Weights of a small GPT-style language model, trained from scratch on English Wikipedia: MLP 512 SwiGLU, RMSNorm before each block.
Each number is 200 + 20 x the weight over its row's rms, rounded and kept within 0 to 999. Layers, rows and columns count from 0. The size before them is the row's rms in percent of the matrix's.

# layer 4 MLP down (transposed), 512x192, rms 0.12, rows 440-464, columns 96-191
118,219,170,209,225,225,210,209,208,196,203,191,201,209,189,206,204,187,238,221,194,207,212,219,189,192,220,177,172,211,229,187,151,168,196,194,217,203,232,197,237,239,215,193,206,208,163,193,160,214,205,201,211,192,182,194,225,188,219,236,221,207,166,174,202,209,191,168,194,218,233,221,220,190,197,196,183,205,187,193,194,235,234,208,222,191,190,231,202,219,207,214,205,238,186,199,199
115,209,185,201,214,228,213,190,167,200,197,207,168,186,183,205,202,186,184,215,191,210,214,182,201,179,188,197,198,203,167,190,237,206,199,207,191,192,250,234,222,190,197,219,211,223,195,209,204,208,149,180,221,221,186,206,255,190,193,153,190,218,185,217,219,184,211,181,242,223,213,176,213,231,218,199,180,195,172,232,221,234,199,205,205,230,198,198,215,180,202,201,206,167,195,201,212
103,209,205,189,185,188,158,252,184,216,235,219,193,191,208,187,184,185,187,179,182,225,186,203,207,232,193,209,168,208,204,200,184,186,194,177,221,237,198,185,218,179,206,157,215,170,170,218,207,172,203,182,213,189,203,235,210,211,237,198,145,201,197,215,173,223,185,156,224,176,222,210,151,229,192,201,185,179,192,177,173,204,210,201,197,186,220,198,245,162,193,171,189,212,174,208,199
099,187,215,175,180,225,204,208,202,186,183,210,185,175,197,182,177,203,206,225,209,206,236,198,182,185,230,195,233,190,227,176,171,192,200,160,198,234,208,209,153,157,201,180,171,164,176,208,213,188,198,201,192,226,215,236,223,206,208,206,241,224,178,207,204,220,199,200,197,213,187,215,186,171,197,229,183,213,233,228,191,193,200,183,218,231,207,200,205,193,179,213,218,161,226,126,222
099,210,188,184,205,202,215,202,176,199,211,223,219,182,154,217,181,215,201,236,182,211,194,162,185,181,204,162,189,191,187,204,161,177,168,225,182,191,192,216,200,201,189,166,202,193,185,160,194,191,198,244,224,212,181,170,234,159,170,177,207,212,194,218,248,205,183,199,159,204,211,227,188,205,197,179,194,206,190,214,198,224,190,182,189,202,193,187,202,199,174,169,207,187,196,205,180
088,212,213,193,178,210,199,185,227,235,175,225,212,176,235,199,191,206,192,211,217,208,193,166,163,191,208,196,182,205,213,178,216,259,203,179,179,175,172,206,172,226,215,224,210,195,169,183,203,210,197,189,172,210,213,190,195,215,184,178,197,220,239,219,216,216,192,227,205,179,212,251,192,200,197,182,245,190,182,205,214,209,223,178,232,203,224,192,211,204,152,203,178,191,204,194,216
099,184,234,224,205,172,229,198,220,201,227,196,220,231,196,197,223,175,226,219,225,213,183,228,174,202,232,211,231,188,210,158,205,176,188,159,170,166,207,217,181,180,215,219,199,175,200,228,205,205,188,182,190,197,204,178,199,217,205,185,195,187,185,160,207,224,190,254,232,207,197,193,210,205,202,196,197,192,223,201,211,180,183,184,195,203,167,205,226,200,226,199,196,194,229,207,204
096,204,180,224,181,177,204,171,200,201,206,190,200,199,244,222,217,206,176,242,232,190,195,167,206,186,174,207,201,225,196,197,237,146,185,216,198,176,193,220,195,212,213,208,217,173,189,234,233,182,221,180,177,182,220,192,202,214,207,184,171,209,163,176,198,180,220,209,242,196,190,204,190,207,195,243,209,186,193,176,218,196,227,201,193,211,166,221,220,209,185,202,216,204,205,204,196
096,186,214,203,206,200,236,206,236,217,254,182,184,193,184,203,217,194,246,209,194,221,186,166,180,202,202,189,185,188,215,166,171,179,220,219,185,169,219,194,212,199,207,174,179,230,224,206,203,197,198,203,222,237,192,209,217,186,210,193,216,199,226,239,193,201,190,209,212,188,214,185,189,183,204,192,183,195,178,176,172,199,232,211,178,204,213,186,227,198,209,246,235,193,222,156,177
111,198,209,203,173,209,229,217,237,193,199,237,194,199,206,196,197,205,170,168,202,214,229,204,193,205,166,191,185,198,160,186,178,209,223,231,220,217,170,209,195,221,192,241,182,182,201,196,229,181,198,170,230,202,166,197,205,203,149,179,234,203,199,181,167,204,235,208,211,186,209,179,207,183,183,195,217,215,187,198,238,248,201,179,207,244,184,213,217,159,205,157,217,199,188,183,189
105,215,195,243,197,174,180,194,179,219,243,248,209,205,210,213,197,174,209,163,206,219,183,184,190,205,224,252,227,172,200,197,199,178,195,184,213,210,231,204,200,229,221,237,189,208,191,208,181,195,178,199,195,209,225,237,227,226,221,189,185,228,223,224,204,191,224,172,215,210,176,171,188,232,202,226,172,205,213,174,173,179,198,214,201,198,195,180,182,185,208,221,202,204,212,176,169
094,189,203,176,193,200,198,184,207,210,192,186,203,220,152,227,200,210,183,198,187,219,207,186,187,211,213,237,173,205,209,196,218,186,188,186,197,200,171,210,195,201,234,192,187,199,222,218,229,214,158,235,204,204,212,199,207,190,214,214,196,212,213,144,156,223,242,179,216,195,215,215,209,225,168,206,222,254,239,171,182,224,204,193,191,210,183,192,213,199,174,198,194,182,216,212,222
101,207,190,152,218,182,189,189,212,191,192,190,237,184,209,201,230,215,205,179,207,186,173,242,199,236,234,208,202,211,209,179,233,187,201,188,236,209,205,188,186,209,184,242,240,196,198,213,150,228,159,208,179,196,176,202,193,218,194,178,216,193,158,179,188,205,194,228,198,166,202,204,235,193,200,191,210,211,180,198,176,195,195,263,200,217,201,205,211,194,210,190,205,199,217,191,181
116,204,154,208,207,201,201,199,194,206,209,233,173,213,218,194,218,212,177,205,199,222,173,207,177,229,173,203,203,217,216,183,178,186,207,226,207,253,217,196,197,229,214,206,223,215,218,157,196,225,206,220,183,203,200,188,221,189,206,208,197,148,195,200,178,172,253,194,229,203,194,197,212,199,197,209,233,218,193,193,213,246,192,174,185,159,209,222,207,226,213,240,165,210,204,194,167
101,228,245,224,168,151,204,181,174,184,205,204,217,196,226,173,214,241,203,201,224,190,232,210,215,198,220,188,223,208,210,189,195,174,215,183,201,199,224,213,217,213,173,212,200,218,198,208,197,190,199,181,201,204,204,181,219,188,225,161,192,210,218,209,232,193,194,221,225,199,191,194,202,191,204,149,215,201,222,189,198,207,183,173,232,181,213,165,218,167,193,183,214,181,200,163,221
083,191,202,203,193,203,195,207,213,226,199,204,215,189,195,217,201,178,226,220,205,219,212,202,201,209,197,232,182,197,196,200,222,177,209,208,176,197,197,223,235,189,181,191,165,170,243,229,224,192,177,224,220,165,201,220,197,205,198,233,180,184,193,233,204,161,213,214,158,226,164,209,192,192,220,200,178,213,208,203,184,192,185,200,209,214,189,190,219,217,189,206,227,228,163,211,184
102,240,196,204,196,202,190,178,186,213,198,216,216,173,200,179,214,247,241,181,182,179,205,171,256,242,182,212,178,221,191,226,213,178,231,219,185,183,195,211,169,164,224,208,213,173,190,255,181,223,188,206,170,187,182,202,191,212,199,190,169,193,203,145,187,251,193,191,205,185,203,220,183,240,220,214,189,171,207,195,204,166,175,213,207,202,215,186,211,221,188,182,207,214,190,228,220
102,203,212,210,182,203,222,203,190,195,166,196,228,200,202,236,207,200,192,157,240,217,204,192,195,225,231,189,207,180,190,178,195,228,180,210,208,220,209,206,194,219,208,167,204,187,190,179,194,194,203,195,205,203,154,236,174,161,168,183,201,191,201,226,198,231,173,179,220,232,214,181,150,213,215,195,194,210,225,195,174,193,207,212,204,196,243,196,230,224,187,209,147,203,202,246,196
114,201,193,208,166,169,187,185,199,202,210,200,209,190,205,216,203,165,199,221,207,174,242,200,204,189,206,204,179,206,166,219,203,230,218,227,207,191,209,210,163,183,208,193,162,193,143,210,166,216,206,227,197,171,201,185,239,177,223,227,211,179,215,198,154,169,182,211,195,242,188,215,227,234,192,179,190,227,176,157,181,215,199,185,192,223,191,210,215,198,229,192,202,207,222,203,193
115,176,154,211,207,205,180,186,192,220,177,210,179,215,195,168,222,195,221,156,205,222,211,198,180,190,204,202,217,172,174,210,181,199,219,185,216,204,202,198,204,175,238,184,214,210,209,227,192,159,202,209,210,176,167,182,188,200,207,234,210,197,175,202,199,171,220,226,198,174,186,200,217,191,231,187,189,216,185,219,217,161,170,216,228,194,166,181,219,242,219,180,201,204,174,189,156
106,193,232,179,189,167,195,209,207,158,210,212,168,169,232,213,222,226,191,217,207,207,199,195,199,198,207,191,191,225,208,202,196,218,152,178,191,203,196,204,179,189,220,199,179,176,186,216,169,230,214,197,210,223,211,232,161,219,145,206,185,202,149,199,199,177,182,182,192,196,196,197,172,205,195,190,185,198,204,217,220,191,178,170,197,191,225,171,200,241,196,174,186,208,208,204,174
101,201,186,208,206,221,196,227,181,193,185,210,209,207,186,202,205,193,226,231,176,169,198,249,188,208,180,220,226,202,246,209,229,191,213,174,200,181,177,177,215,192,230,184,230,230,207,176,215,194,201,224,172,168,196,228,204,207,212,190,184,244,163,209,226,214,184,188,201,224,158,210,230,180,182,204,203,190,195,210,192,185,216,190,179,177,189,177,177,195,191,172,197,209,182,159,194
100,164,157,223,188,174,200,202,208,191,260,206,202,172,159,211,194,212,196,178,186,175,190,210,222,195,194,219,199,171,196,184,182,230,193,199,193,200,217,185,203,168,221,268,215,162,194,209,191,193,251,217,196,219,208,214,219,212,223,220,216,184,201,222,198,189,190,183,200,208,196,207,234,183,193,222,194,207,242,180,189,227,184,197,180,225,169,180,194,178,212,208,183,187,214,199,165
093,162,214,200,170,192,196,205,147,200,183,200,188,176,224,224,181,183,155,194,217,183,201,202,181,183,258,175,182,193,208,231,189,182,188,180,197,186,189,236,191,194,193,217,210,226,247,178,209,214,188,216,213,182,217,208,177,186,217,203,199,172,225,176,197,232,210,211,210,205,192,209,157,234,225,215,218,197,214,207,206,210,204,208,228,191,202,185,228,238,231,197,178,211,202,175,195
102,196,216,196,205,221,198,216,183,169,178,206,220,171,208,181,214,188,237,221,224,175,203,193,197,210,164,171,190,240,211,210,176,175,190,181,190,186,211,225,170,228,217,191,222,154,186,217,210,206,199,196,182,180,216,231,199,203,212,198,171,217,243,238,199,210,207,193,189,230,159,182,184,203,231,196,184,180,222,159,190,170,190,211,184,173,207,191,186,185,186,180,166,207,193,209,196
# layer 4 MLP gate, 512x192, rms 0.226, rows 441-464, columns 96-191
104,197,207,217,190,175,202,210,160,198,228,177,214,176,208,189,226,221,209,217,175,219,201,179,177,172,166,201,222,185,173,198,196,184,235,191,202,164,230,216,238,204,194,216,151,195,216,187,229,230,212,198,183,203,201,188,209,218,208,176,177,205,218,142,221,215,239,214,236,215,216,228,227,196,202,171,186,221,189,196,230,189,214,201,173,185,220,192,199,191,182,206,207,222,178,197,197
097,195,162,240,218,208,211,167,197,188,225,192,203,197,175,184,185,204,155,197,206,190,184,197,160,212,240,178,223,228,215,147,227,205,193,183,187,206,182,210,234,223,228,173,225,216,210,169,196,196,205,238,215,190,228,208,227,197,179,211,223,187,188,199,163,185,174,215,217,182,218,199,189,202,184,217,224,192,169,184,204,185,200,224,188,204,249,209,216,197,207,164,196,212,201,203,196
096,193,198,228,162,222,185,233,192,184,214,208,187,190,176,208,205,161,189,187,167,191,190,206,224,187,202,232,231,169,234,206,221,205,187,202,227,201,168,220,199,198,196,200,214,211,169,198,217,207,201,195,194,184,186,213,203,174,203,223,242,186,177,205,199,192,184,157,191,206,161,230,218,170,197,206,170,184,211,209,182,213,201,234,220,192,197,170,192,178,196,216,199,206,197,173,207
105,176,145,203,221,177,183,185,182,200,190,213,196,230,182,216,215,174,186,201,189,184,168,197,182,179,146,184,170,219,190,214,207,181,198,216,215,219,180,230,206,193,164,212,180,180,206,189,203,176,230,215,222,198,206,192,185,190,163,142,212,171,217,154,210,194,223,193,217,224,208,225,199,233,205,192,203,208,205,197,201,222,232,183,197,201,203,191,174,192,191,207,209,194,171,206,219
083,205,197,177,190,216,214,191,207,185,223,177,170,205,174,211,177,208,209,215,210,172,179,211,221,232,208,235,215,214,210,175,199,203,141,222,226,201,213,201,168,180,188,176,231,198,180,191,204,226,197,193,230,201,179,215,182,175,199,182,191,169,178,211,235,204,174,170,208,200,226,213,238,216,178,201,211,180,195,234,155,210,159,196,164,213,189,161,204,218,224,198,203,155,181,213,190
100,209,182,184,192,225,169,210,210,181,215,211,177,185,162,228,206,202,202,221,206,184,205,214,249,190,187,208,176,195,195,213,183,238,206,221,196,196,156,200,208,197,198,179,209,232,177,182,197,181,188,213,196,198,173,190,193,168,201,246,191,210,196,241,179,190,193,152,191,189,190,192,208,208,207,182,180,213,199,233,221,196,237,220,187,176,205,221,191,213,166,213,210,202,183,200,171
104,222,225,178,186,208,174,197,190,210,199,197,185,226,151,194,198,185,186,199,229,195,195,174,213,209,181,155,242,219,182,188,234,208,232,197,182,200,210,187,193,182,203,182,209,187,226,202,185,248,184,182,210,183,222,187,181,218,173,225,170,170,205,228,190,171,220,239,196,204,209,179,161,184,200,239,227,226,208,191,164,196,186,202,195,199,204,233,200,190,191,194,226,180,228,219,178
095,192,184,187,175,188,209,214,233,199,212,213,225,209,222,192,198,203,195,224,232,188,227,220,202,189,272,255,232,175,204,182,182,216,170,187,194,196,184,217,190,184,164,188,202,218,235,181,231,200,230,211,211,213,230,197,211,149,212,222,202,179,188,231,200,188,216,196,192,201,175,200,211,220,178,227,187,192,224,195,209,210,196,181,192,196,173,190,205,234,210,168,187,216,184,182,170
116,208,221,191,246,191,192,185,194,213,211,196,150,207,213,207,220,194,237,217,179,232,192,212,207,196,236,207,202,190,203,221,185,205,162,179,231,183,215,188,211,171,176,168,194,183,214,193,189,215,186,231,204,203,205,194,198,173,203,213,169,178,162,187,208,177,166,243,157,227,211,204,169,208,200,172,193,237,196,204,198,181,168,200,198,235,169,221,243,221,192,247,179,202,179,197,225
105,224,209,197,175,204,208,164,177,201,175,195,192,168,224,163,175,193,199,171,193,164,213,219,209,217,216,224,205,200,182,186,185,175,187,194,190,192,194,178,181,241,207,240,189,163,209,224,194,193,213,195,189,195,216,193,224,150,221,192,173,178,202,188,212,177,187,192,181,166,184,139,218,187,185,212,214,189,219,206,160,186,196,161,238,187,176,198,218,182,171,198,233,219,165,223,196
087,215,178,225,209,249,215,185,233,190,203,231,173,195,180,175,231,206,195,213,192,177,215,195,194,214,160,193,206,209,209,198,221,213,181,178,206,197,156,232,229,211,214,214,189,208,207,192,170,222,213,168,188,191,191,221,205,210,177,220,236,204,217,184,207,213,173,204,177,179,192,213,208,220,151,215,190,205,209,189,213,197,199,176,200,225,170,225,198,204,191,197,204,197,216,227,219
101,209,221,206,212,168,213,206,217,197,195,163,151,195,206,204,158,175,175,222,158,199,177,184,210,218,205,221,183,206,194,186,239,222,233,168,205,246,217,189,183,199,214,206,206,227,206,221,190,203,205,196,196,166,171,223,218,204,226,202,178,173,221,181,185,234,206,212,229,231,230,217,190,169,233,189,195,209,212,215,230,168,194,169,234,197,202,185,163,192,208,189,203,207,208,194,193
091,191,191,197,187,198,217,215,193,187,189,206,218,221,186,191,209,185,215,186,165,212,225,204,222,183,186,218,200,174,216,216,162,200,193,193,202,171,215,186,188,184,223,202,197,211,236,195,188,202,254,188,207,179,208,200,226,213,163,201,196,221,212,174,201,191,181,232,202,257,212,236,192,223,194,174,198,206,219,193,216,166,240,212,234,220,206,216,229,217,166,193,210,220,193,198,190
098,197,229,195,201,180,187,202,187,204,183,195,216,189,212,221,192,195,220,195,223,231,239,257,187,204,168,201,202,196,178,216,190,192,186,207,232,224,203,173,184,209,193,212,207,185,178,198,172,148,211,206,185,223,206,217,206,213,200,233,179,214,171,225,192,207,212,226,215,223,223,206,198,185,198,179,161,228,188,206,200,255,171,214,197,167,172,201,191,201,207,250,189,181,208,198,203
091,171,182,237,187,189,186,177,199,211,220,196,178,223,196,213,210,179,199,213,193,203,196,208,212,205,176,226,166,171,202,211,169,172,238,195,225,206,184,233,223,202,225,244,189,224,210,196,198,222,221,224,202,181,236,220,170,184,180,172,205,205,186,175,198,187,231,202,211,237,219,184,235,207,208,208,208,201,230,144,205,205,260,180,222,178,171,174,219,198,214,166,166,196,176,151,191
097,216,213,196,199,211,188,187,196,171,225,202,230,225,205,220,187,246,232,188,221,223,192,236,174,197,184,210,193,216,181,179,181,182,153,249,227,207,176,188,219,197,188,191,204,193,201,206,210,222,236,210,177,195,168,200,197,213,229,161,145,192,205,198,205,224,187,206,201,211,153,186,192,192,195,211,215,208,207,159,213,184,228,187,195,185,205,236,185,186,191,233,221,208,216,237,202
113,223,224,203,185,198,228,244,218,196,216,185,194,234,214,231,210,144,240,204,226,218,213,208,200,216,179,180,186,153,180,201,188,174,218,186,227,188,200,187,213,183,223,168,189,172,177,175,195,213,204,183,185,222,218,196,210,188,169,185,201,227,178,198,202,201,190,186,221,198,202,210,201,219,221,217,209,224,190,204,164,241,218,188,202,191,230,186,258,181,218,222,178,184,156,266,214
116,233,196,222,211,192,189,150,250,219,190,187,192,187,235,189,187,203,178,188,225,187,155,223,194,210,199,212,224,230,208,193,190,234,203,210,234,190,205,207,207,194,210,226,175,231,223,187,207,208,228,229,222,191,180,187,226,190,182,227,204,181,197,226,217,171,217,184,195,207,179,196,169,246,203,235,230,202,217,206,220,211,198,170,204,233,219,212,181,205,231,226,223,246,182,211,198
122,178,210,182,211,185,194,187,189,177,240,205,203,195,201,199,199,192,188,215,204,200,244,175,184,208,198,225,210,185,210,178,190,181,179,218,214,151,208,213,169,199,221,178,232,222,191,158,189,202,185,202,187,188,204,204,225,172,211,231,212,200,228,198,176,209,202,213,202,199,222,165,226,232,182,158,200,148,190,208,209,196,212,168,206,210,185,166,219,206,220,241,220,236,195,199,188
093,214,165,207,212,209,170,205,173,156,183,187,187,196,196,202,208,180,200,199,222,208,177,189,218,177,186,200,175,210,187,199,180,192,189,189,178,216,212,163,196,164,219,231,178,191,196,169,207,226,206,203,187,228,215,201,160,219,230,211,169,197,206,203,192,179,181,213,196,194,179,170,204,209,183,227,239,175,220,210,197,200,171,191,201,192,193,187,163,209,221,188,191,208,168,180,195
100,174,199,204,187,192,200,198,202,188,217,189,223,200,198,165,190,193,196,216,194,179,194,217,198,189,237,233,151,164,216,204,177,186,215,195,180,187,206,212,206,226,195,161,185,211,204,186,201,169,197,182,210,165,197,199,176,205,169,226,226,163,209,192,184,183,208,219,202,220,210,198,193,196,174,224,174,193,178,215,191,216,182,227,222,186,226,203,172,215,220,184,267,221,207,230,251
101,231,177,217,209,235,223,174,164,201,179,201,155,235,199,218,172,205,195,227,203,221,204,209,208,189,179,193,184,181,158,203,168,197,169,225,200,204,219,192,194,203,202,205,206,172,205,235,216,224,201,210,202,226,210,180,216,211,195,186,186,199,196,172,168,195,195,197,223,223,209,207,186,218,180,198,211,234,206,179,201,186,228,206,233,211,182,251,189,221,178,210,201,214,197,175,216
091,217,220,205,232,188,217,190,233,191,207,208,209,242,198,200,236,251,199,193,191,190,188,208,210,218,175,212,186,217,206,173,226,220,195,201,222,196,218,160,198,199,226,180,230,168,172,199,210,150,185,185,187,216,190,170,224,201,189,187,199,204,188,204,175,157,187,196,194,204,213,209,230,155,180,192,171,214,184,191,195,197,197,186,169,193,191,203,183,192,197,236,214,180,182,235,205
095,192,182,205,190,205,226,219,173,183,214,219,188,213,186,205,196,186,213,197,208,230,186,200,187,223,179,212,212,252,195,218,226,177,185,205,211,202,164,228,190,199,240,171,182,184,190,202,224,168,206,220,206,207,209,208,199,221,177,181,205,218,162,193,219,173,187,191,200,215,191,184,202,204,200,213,210,220,206,167,181,194,241,162,153,233,207,190,207,219,246,197,209,190,192,178,228
# layer 4 MLP up, 512x192, rms 0.21, rows 441-464, columns 96-191
114,187,218,184,160,191,213,224,176,194,178,200,192,221,218,194,201,191,220,213,189,180,164,144,208,207,203,186,184,232,177,191,220,234,208,192,170,208,234,200,180,194,188,197,204,195,192,202,196,189,198,219,191,227,175,212,207,212,184,206,154,231,186,160,205,202,212,232,208,197,216,173,164,209,236,199,219,200,180,222,213,190,170,225,209,225,232,150,226,207,201,191,202,171,199,200,189
100,185,197,212,190,188,236,253,191,193,209,194,185,190,204,188,180,145,174,204,212,210,191,198,151,187,206,192,189,200,204,184,172,193,198,216,224,203,180,216,213,199,230,202,204,176,187,179,203,201,223,190,191,172,223,204,223,205,218,159,205,194,176,219,185,213,207,193,198,210,188,205,182,228,188,196,238,173,205,212,169,228,189,209,180,165,251,213,236,189,187,210,211,217,222,192,187
095,203,216,193,201,190,195,238,187,213,216,205,206,185,191,195,198,182,183,213,202,180,228,194,188,155,198,217,161,221,220,206,200,190,203,173,199,234,185,150,171,190,201,192,215,209,176,211,235,201,214,182,175,206,160,188,200,247,203,210,236,210,177,218,223,196,194,218,195,206,206,167,227,181,180,203,189,222,206,171,201,183,190,208,209,210,165,203,186,200,205,185,212,177,205,149,225
093,194,158,208,219,219,214,216,207,234,205,199,178,190,156,207,209,204,189,216,205,177,184,216,219,160,187,160,242,208,191,209,188,188,158,195,178,218,182,213,201,189,203,179,157,201,188,192,184,206,222,219,229,206,210,192,200,166,217,215,219,207,231,200,217,183,151,185,182,199,198,178,163,205,198,177,203,197,179,216,165,197,210,198,211,187,164,221,246,185,214,229,205,178,195,175,165
090,196,198,197,172,220,187,200,224,200,187,199,214,198,183,209,162,183,220,236,198,230,178,207,229,208,192,241,197,202,199,223,182,188,164,192,186,189,179,185,187,200,207,214,226,204,179,223,193,223,225,186,173,208,238,231,214,212,210,184,226,209,209,235,250,238,200,227,186,156,209,224,160,225,189,191,235,200,202,211,196,200,175,218,173,196,190,158,190,183,206,179,206,217,207,209,220
107,204,206,191,174,182,197,233,216,171,197,211,184,200,194,199,172,194,220,209,198,173,209,195,189,170,197,203,171,202,228,216,174,200,184,192,180,172,222,191,198,236,236,202,215,163,188,199,205,194,188,166,181,188,189,185,242,232,232,232,178,206,204,183,210,230,213,205,174,167,220,228,184,181,201,162,200,184,220,212,204,192,185,184,182,181,222,211,186,184,209,203,201,199,215,224,229
103,184,201,170,227,218,213,244,204,209,197,203,190,211,223,223,222,218,219,257,186,176,201,212,218,254,204,208,192,196,219,219,203,181,196,211,176,194,205,214,179,228,223,202,228,244,179,229,209,196,210,193,170,198,237,199,194,197,228,208,184,148,206,203,183,188,206,197,159,184,216,202,211,178,189,231,183,165,189,175,195,218,196,194,227,174,215,229,153,194,187,212,232,182,226,194,218
093,238,215,216,210,201,182,208,192,193,174,184,177,221,234,222,193,209,186,190,193,175,181,169,204,181,197,202,185,210,229,217,243,193,204,210,176,202,168,193,197,205,240,201,195,190,202,172,179,193,167,199,167,176,168,215,223,226,210,148,225,204,210,189,178,199,183,185,224,213,198,209,201,200,196,163,219,207,188,214,185,192,220,190,201,227,207,201,224,194,259,230,178,177,199,195,215
108,180,198,210,164,181,212,236,231,233,201,204,222,209,196,175,185,190,217,220,191,200,223,200,201,200,202,199,206,225,201,187,177,192,194,191,211,197,239,208,213,218,200,203,255,195,177,184,194,206,218,246,181,196,207,248,222,182,215,225,182,202,191,216,182,206,211,179,176,231,246,210,207,222,210,199,204,200,164,190,203,184,163,246,201,222,193,187,207,167,210,187,193,198,163,181,250
100,194,195,216,215,226,182,229,241,210,208,219,222,214,183,178,221,228,221,162,173,235,222,207,226,228,231,156,196,197,208,187,186,199,228,218,183,182,190,212,184,218,200,226,213,209,231,169,201,225,191,221,190,207,238,189,200,203,172,191,216,214,213,245,160,155,191,199,207,214,203,207,160,229,195,200,202,211,204,194,219,216,211,200,191,199,188,179,202,175,232,218,181,196,204,199,192
084,199,209,226,171,200,179,237,188,201,197,175,188,205,184,223,181,197,227,196,225,229,200,211,212,172,182,198,190,173,206,217,195,205,219,215,170,230,180,174,196,195,190,160,207,235,205,201,231,203,217,230,211,246,204,217,192,188,220,201,190,230,222,211,196,211,200,190,201,248,194,194,201,204,212,175,216,184,177,182,200,200,197,211,209,169,179,197,184,237,165,204,208,201,182,203,187
111,221,214,188,175,201,222,221,187,213,224,217,191,171,188,196,201,208,204,193,187,236,184,170,155,162,167,157,181,192,181,214,169,192,207,220,180,166,220,239,194,177,192,199,189,167,178,177,186,212,200,223,201,164,213,218,215,183,219,165,199,224,230,196,214,202,209,214,204,237,188,162,189,189,211,223,214,193,222,225,202,210,175,141,211,199,203,193,213,208,170,200,202,212,212,232,215
097,246,205,195,215,190,184,178,208,191,209,205,190,210,197,172,199,210,182,207,228,185,219,217,194,189,221,190,219,221,193,146,236,176,229,216,205,230,204,183,212,199,212,228,212,198,215,228,202,194,166,226,211,222,176,182,182,177,230,206,183,207,223,204,205,213,276,174,180,151,181,204,191,182,198,215,217,185,198,229,194,208,171,181,211,220,225,212,175,215,188,218,171,184,226,211,190
091,222,216,203,213,164,235,195,191,205,209,219,179,205,245,214,205,234,210,177,220,194,233,252,231,228,231,207,244,182,230,199,199,219,186,201,192,183,209,205,195,207,195,191,193,198,208,234,189,213,193,174,190,201,188,214,190,218,213,187,188,199,200,213,187,213,174,240,232,207,210,196,229,201,213,158,199,200,232,190,182,228,159,212,222,202,230,178,214,188,226,247,184,212,212,204,221
088,206,184,207,209,244,216,220,210,195,221,203,170,199,207,178,191,201,201,209,189,224,189,176,208,216,194,187,234,225,191,210,209,203,148,180,214,171,184,204,168,185,194,199,213,217,195,200,188,215,197,193,194,236,216,179,201,177,197,184,213,157,173,190,212,172,164,195,183,214,202,207,231,199,233,212,209,235,192,199,207,189,195,205,199,200,203,225,208,217,197,212,222,193,207,212,190
101,220,215,171,243,219,180,157,217,188,191,181,186,197,207,204,161,187,196,202,202,173,181,220,225,210,174,222,186,191,172,194,245,180,213,191,215,193,205,206,196,158,204,227,165,205,202,231,219,205,144,230,180,230,181,218,167,241,187,198,181,206,211,168,207,197,190,197,225,208,197,218,197,184,217,202,222,230,219,211,216,217,194,215,197,216,198,234,171,213,234,173,223,209,228,192,192
100,228,199,199,215,221,224,220,187,197,193,239,239,215,225,238,232,186,226,173,218,190,192,202,170,203,214,198,193,213,196,180,184,225,175,182,236,166,234,195,192,182,207,177,176,153,197,193,194,196,181,220,199,231,196,203,184,208,187,214,215,184,163,218,179,197,190,221,204,229,172,187,186,155,157,210,178,212,199,186,202,209,213,218,201,197,226,193,196,195,224,230,212,209,196,226,195
113,205,227,226,227,176,186,204,205,196,213,191,208,238,197,222,234,239,197,191,181,173,255,227,199,203,207,213,217,207,201,153,230,180,207,200,172,169,226,215,184,187,216,174,174,175,189,215,181,208,219,205,197,193,186,217,190,222,199,199,238,201,214,224,171,181,211,208,202,189,157,204,209,213,172,183,205,232,195,177,190,213,182,232,213,181,204,219,218,188,216,185,193,193,198,219,186
115,213,209,194,232,231,227,208,222,237,189,177,207,186,185,198,202,206,203,185,156,183,213,213,229,207,224,221,199,209,190,190,199,172,192,183,164,184,192,203,205,221,181,194,177,209,208,164,206,186,152,207,182,216,200,206,190,198,219,206,193,171,189,209,213,203,214,210,155,185,182,192,184,190,201,208,168,217,203,172,215,196,184,217,182,203,211,187,182,205,199,175,188,250,208,200,202
099,187,221,218,223,224,189,196,201,191,193,186,213,158,207,188,224,182,220,192,228,181,208,202,169,204,220,200,185,202,208,197,199,214,192,188,199,230,195,161,198,181,202,219,196,192,199,192,193,247,225,203,164,209,202,232,162,217,209,214,190,175,182,216,205,169,167,199,200,209,209,202,209,174,193,248,230,154,208,203,206,232,194,161,206,202,202,199,210,196,203,199,240,197,194,218,164
105,146,187,195,209,234,193,193,161,183,188,172,189,199,217,214,214,187,205,173,183,235,204,227,234,214,206,239,182,196,197,198,217,217,213,205,197,192,168,206,229,172,214,235,202,225,238,202,192,199,175,176,192,178,199,197,221,189,193,244,226,225,215,225,187,198,214,202,216,182,219,211,192,216,193,182,200,219,194,167,204,227,214,244,173,214,205,217,190,195,181,216,195,197,169,205,197
102,170,222,230,171,176,186,212,243,198,210,187,207,167,200,184,202,203,208,218,215,186,184,198,206,194,223,205,234,198,233,198,195,192,202,196,183,200,184,217,201,181,180,189,207,242,177,207,202,186,186,171,248,173,176,206,180,178,205,213,236,191,196,181,174,222,213,170,193,202,195,191,160,175,175,183,158,181,249,199,215,241,194,198,200,203,208,195,196,170,164,215,177,186,193,192,195
070,174,205,203,193,222,198,206,173,224,167,215,196,169,210,211,191,169,148,236,198,183,213,183,185,187,230,175,204,181,200,211,203,201,206,204,222,204,187,233,207,199,190,205,217,208,212,215,207,206,195,203,214,237,212,189,193,188,200,200,202,175,193,179,152,215,167,192,186,191,188,227,171,171,182,201,223,180,192,240,200,212,145,201,206,197,218,210,225,198,184,220,202,221,183,197,191
099,169,237,199,206,186,220,195,183,156,184,182,206,228,218,189,224,173,193,210,179,206,187,183,199,195,194,236,181,224,167,210,199,200,190,179,234,196,185,206,165,200,223,209,180,190,189,210,196,193,227,205,208,182,197,195,200,195,217,150,213,197,203,209,223,194,206,184,204,213,151,214,187,201,239,216,217,235,225,164,157,221,233,173,192,219,195,173,206,187,202,205,190,210,197,199,208